Weights of a small transformer language model: width 192.
Each number is 500 + 25 x the weight over its row's rms, rounded and kept within 0 to 999. Layers, rows and columns count from 0. Numbers have three digits each. The size before them is the row's rms in percent of the matrix's.

# up: layer 2 MLP up, 512x192, rms 0.0604, rows 503-511, columns 0-191
# down: layer 2 MLP down (transposed), 512x192, rms 0.0538, rows 503-511, columns 0-191
# gate: layer 2 MLP gate, 512x192, rms 0.0621, rows 504-511, columns 0-191
up503 095:505492542511526481512517520502497464491507477525464506526489518513488509531504519520498495531498548512471499500465549528492475469538514501482512507506554504485473447503465495499502463454539520522484494480526522540490478536499511524500465468512523508490494512493487481463509507499487493521495506548472478483488479487512519547479426460481529473526468521530532495493508489487510508459486505513491495501440558425523513522482461497484507542470488469500510539498515505552467475534505539496531466470508525520513539487510505545462517512482493557503477508494506506518521548501520494480
down503 091:493510471497481514479520476509516508460455523504472520491455468533515523490474470503471503508520486493494520517504443469517534490509497495512477478505510493468539490494504505522469514498510553499501502480495490517519506485503472500498516521486472490461506544533493505543487512504537470500537500523507508470505458516599475445492484483493477502504540479524521514494532483496515463525478457499537494487477516520504516528514532499507481498601520506505491537502514518439499522492518535472508525529551503465527517549502481479486468494487514474465527496535499517495492440505479516536
gate504 109:530481542514537499447506488479452502488485533460517518509509503517466505517495499509462504505522484539540495481534452491494492539457489489535535514490515532564497464506479493506546518505491498487485496523539554531468469484524493520509486553446538449505497527546493468454489491486507493482518513502478472510475474468497509486534487484515502492489484509502494499506509525474525535475557496503529501509518524495512487537455542493523490491500458476542514482504505484504511531552481489477503522439515508491519501522493430486486492502482520499513522510544529501458524541507477486478
up504 109:473475580518477491503516467519498501516480465480523480538519451546475517506491532479520524461483519529532479516478522480516505543480457494486551484501473466507507513488502483472511524492492512477473499445540509449513493528515504496522537494473514475504538480505498486487527497487511441546516469559527530519482470462493505466484498494461516491487444539477497472482509516536520464492520448534485508480461505475531508534499498537500525545493506537495525502497498528531519526529484467504487506500480549497487503526500475490488561497486532499478525476494508471498525512512502512503
down504 109:517469500504533531535537487501563469510455476482426505494480489516493487489483491516483523536483450510499491497503527508488497510478515512482546479466476515483518514484510539531472527491509502505525518510481473497497472503493490443509477511548509565500520515465530490514485486524500525543479450472510473490536534508505483480492498528564504515490495535502533449530528551516476520513482529527515539538514519483479487459495514475493486468495514529479530534492516503487505478491487499486487502513519503532503472450467540515539532462504536495504501526492486504518541546465545521502
gate505 109:463513510470483471496533489504503538483511516483476545527486490450487519467518468486533498490438537494483524545529489506465571514516454473521513503488489539552478537540498501514518504517511504489486528492526498478508503508484511478497472507476533497520488522524501552499489448478549497525500499531460505516450504477502519475446484531491531468510508514523489471468507495478506478513537530493515504469510516496502466506492516500517471457477475571499509544526494526533479494543504486450503526463511501486472478508481517534504499468511493567513511500495514461473489465502502524510
up505 108:521530473503544502503491531537522543503480523506496477493497538502516523541502490497486481529519509520515442481494507494492445464486539570500511481506485475498463479452511525465432504532502484490502487461482480508511491499528496493497488530543457516460508456488512455516475546546534498462539500515504459499509458491505471509501524481509469529525509442475526484519504465490480481546451503473531502489530525522510511500514514489496482493521490504513488457506510522482489489495514497516521475507458507492515540484480492460471438507532476477496490499485505523517519553459466489490
down505 109:490529475444482489508528516501489525504513499514501473520486540496487516502488505496508472497463522477539466509497491521538491499480483538538504492527511511515501520493509499516501496474468472516495485521479531531517489484490520515503499526467478490487476480496540485471488542476501460487478524507510445506480493503435521525530495485519508537521524508504514466476492474450498488469561532523471511488506534447497488542477466516543469510392489483472502523474499497576512515517478483516507518476563546473498477501522479494529456518516514488514503463521467520478494514485469521502
gate506 094:524516497510502478508462496496460479501510514472462502527485529480486498483506495455532442537501503475534509505464498520503506487527495420535513514499464503515528481475531514520495491454532484518530505490512507517522503493435509517510515476479495477529506520523472557457529485459455518509476479524505513471522513441485503511508510513510486472505492485524523490523453512485525481476487483550526525505513528467478510537480485475539539488471520480473465534483504454530454539495508484522522462492480496496513519495513557534537497496505505496507495500453471460466558523483517511505
up506 103:511493523484480482484483486514488528492519464471467488450478522494505534519486425479476479496473562518517502527497538534496477563472469497555517483484505448510507518512539518515527462500491522519453482535520555544490468463566520514539476469452548514521478531500484489480553528488503514529510492512530479508497513511496501521482513473522487508497500515491511487478442482506539488502498509490515495475501548507468445485489516513515470480491486517518522526465490510525458493504500544511494522480484507525506493509521481485548507500488487535529495496482529501475500478500535487462
down506 100:525505499475505481469469476517502471519484527483516504475510506482501512545503525489472492496544441515535503513502491470487528483517509517460510522480533475519501519503534505519507469487502503500543521482488503537521510478499498490532492533525470499440487542493537497541471488489502486489506525458486548503528511463538482502482440490506490493502523443560501503452507483509485471550525512517521502498493511547517516516483486495483555505541509482507541503516510478447493549523506459471500498532467481484420550479490522469488473452462472461491504495502472513486514505515507509521
gate507 092:568541504482503498527511521542547555531514459457506499504517478508516496512476496500483523466444502484508492505505525490524511504492473488539514544546517445527504514494477515482457487492557509436484495491496511528508528461554505512475529523475498477498471474489470491520480545497522472526455521518534494467536520491509519525491496519459470480507481495467490492514432506504484472509474524512519525473512518494505471510487423505490503496525482507534481505500542499499491462546486465484482501507509520511522482455504535517521496479541484493471457510476498487488494506506494497463
up507 096:491485498482499522506489501480482499484497481512511536521489491508519474485496544452504455517510491543457504525478489489538488479441516533494512476505511532449464515488552522508566485508489486464502523532522524535519463557494483518491501495514479495513542519471535495460515471506498521504501517504477519497535509483501496495515458485444541480488535532481472472500496456517500518551474535517456535549528509547492531525515491479507491461509469513479493517480510474511517524533540500475536498525516508471501472518523492523504530484496516466501551455496450470496520531459484514497
down507 094:506484501496508485477524530430477472475477490520527527505517499513480498481480492538497539494500537497511487511510464483529511454528469486508501483543485526515553479520509468504483479482478472476475509503447507539450446508489495487502463530464485507503512532456530526582458519488490505512476514518470541502482507529476495531459486484486505514517473482518543503487484449532482476515465515530443493495438522500528523491446522490495493512466499520475517514507503483527505494522535516504478490502477474516523529523502533538506511482515475490504503444494453485490477491477518477530
gate508 100:488472528506504495483528502528559463522492507524508479449492496544496542505492468522475475514485517486513522494526474505523476470497502474501512468506512491478463525465472478497531513465529511493489437512536483497501498519512507472511470491474558501532471513513555524510505505467454469509522478536525538495480480527490503524467505513506511494453485523453518431523496466489519469532487462504508446505454478436470482491531517491524496492489528527523484510500516533489510507512492494487495492478542525534521503526488476511520512499549471454527486491517535464500534496490516561481
up508 101:475481487501495490493545482461504510474465548496495531500504487494522466502465513524497480468536484478519511476506490521529491551530513493522510471411496493507453523496492504484545505498527505520491478473524503479494465432501522502511511507506477473521509466509480500487545468479447517558520499486537486468532522470472458463520474513482498493543505528484494474494491526479523501492521485517462487546512443484485508533538461438518469456515452535474488527527510529486503505486472535501493461500541517508517462494471464490508492493521517494516488486514534478496480497504490499489
down508 102:574507489505516462539514464491481498503472527469484545475475499500508553497501543529502502506478502518474516488488514483485509442506534497508530515514516534492501512481475510520496486492516452524542526519524474499507464530532495485491430481484473507513525502503562533513486485481499567555483481448474463508526520519541501543494506496529502488520489525487483479514477494496474498475515468472477580478484529478451512500505522493517520469525560498464507498478514495505484433499552509493482490513493515486476506518487493515477527499498489478492509489488490482523515502531542508506
gate509 102:507480502500520473456476528522506488545483518466518448527491504520485517494473512504488516484475486498528496492484540490504552501504501532499538496487540527521464486493548456465531479488528518496520456470503471514493510533545517481474454515483489524578525539484516517532478478474515530489519483512473488487535522457474487505479471492529544516502458479483533524515500562511496452483490476528511532511474477474508535475534489489470530495504453514525484493476517539511528498462503519533523483532506541534517540491481489492490540503462522545500478516537511528486495492472505496503
up509 106:506461505469480527549526517473505486500522507486532549496491498489520497506537503493498498493521510519521549500491453479515485476507510470475485497520470526507532486488497520465468557496508495471486480500458448520498485529466496525507465532504483498500486479553470486453553504508534462477493514508502554541479528511528487460525502472510496526511520489452487484507495489503497479494454450459521448503462450516496498493484499487528525500498520456444534470460506487510477460458482474491491452528509507456485481492495531497522481521505536491541544519520499501539485508524499528509
down509 103:524517523487513516508509503492546504520540499503514505470502502462524492471473540458506538525528517486478486564467502487520490488533484486511483459488471489487485536493478514503514473522516504495506520500502500561503507463476470551491469495526486533487532461495510498458491530511488487485472504473510513504508496528519522467487496542461495525542476507458512494528466480498537490507506551489476471528470484524515529508543509500507495503481535497491552541500493499553431466506498520493447504507520507494470511472498510487480490439489490493480544507451459493533497480558538511551
gate510 111:512498522479478488474490489476486515516479482488495511491487460481479514516517441527526473527470517544484519485545504508504482508508503473505520490516485516501495496508543460508455515504521524536541482483564476509470479494510506527517501533475473478482423510530512474477492480486462498507523476546531457478487505479512522517553452476522498518496541481459525540483499517510501487466503455497537490466515497550533478522512532493481479487511498511500536501493518529515518546506511540496511530479485536488538504509517486500542491522505474494514514515510480509462503467504531408449
up510 105:487564497502507487512498495511521569474499498490541546508509507475508530473461520472485515473498491505461480523476497501497521539494507531483472526500506507506508473529478540472493496504484499499457526523502514541512470485541475498480473543538464508429482537507491493523487444547511506485521522477489496559499527532499523495518483534421478497536488512530493507475486483475508512529496540509507530484502495497484549479530512538478511495523487490505530498534523469507497449496502500492467498483549470498502465531458505451503524460491521545452530500498478511528491503505490508515
down510 111:469525489538519483467492499480504498468528500510487501493482478513513489498534461538532507503473500470481497458491502527452481526515465474516572496525476473498527507461516455506484495516465503465511502475530510456435487517465543494481462519500540502531484527537507550516514495526529511525477491506459500495516534503448522514507527564543540515515475519474528497491501496494473494510487490497513565480507550517514492507494533532500469466495522521529499522507522515449483513571560488491521511491498461471519506483500466498510527475513524490489525489503498481476495513488529487501
gate511 095:519501499524498462476519497522496439507468476506463511508538477458490507506476486499484524478547520542526491482470516498517500526557526494447494517458529508471534524513499495515471526454504445518489509469467496486522521486460473490501511455497482501487528470495537513459522491541490544541525521494522525470524474489528500458501494488484487493479508506488435513454524516525550457502474511465484504485437492520495541500482517523507521507538541485468486491491512503505480537488521508503494468524505544527489450508481531470464505508531469509532491512490505531495519525531524512521
up511 095:501511523500521473517502538503537540495478502523485521472524481488509520477473491479477459502532516466526507509485508500476529503467508498501528468476472514478459527488500498494489526473467484563486536486487556481512453461462496488506529520495522460529507547547466532490574449488453477492517513557477466502461488505487521490540469495504528483520517507513500527501531530524515497517455537538478482519515491476495477520488513515468479447479495495495473530501478491476498498491496504516531475504512482504473479527553480448518509521484518535506541483483511499517557492482524494468
down511 095:519506515528488514437520513517481499504526487519491496494466521470494527531494514514478467516523495528509536491539476513522498532475452514513514506480452530531518480525473482506502525515512492491475502494472497454476530523483513504509485492494536530507454496482470502517484491557516463514480539519492490534511510552459516505508521499510434503518485469501492526545569507530434491500475504474501559483501514499498484520499489527525472500499536514483478552478517507533506481474517489516527479495478498542515528501449511477460487532543492489561459502488477521489508461459502486545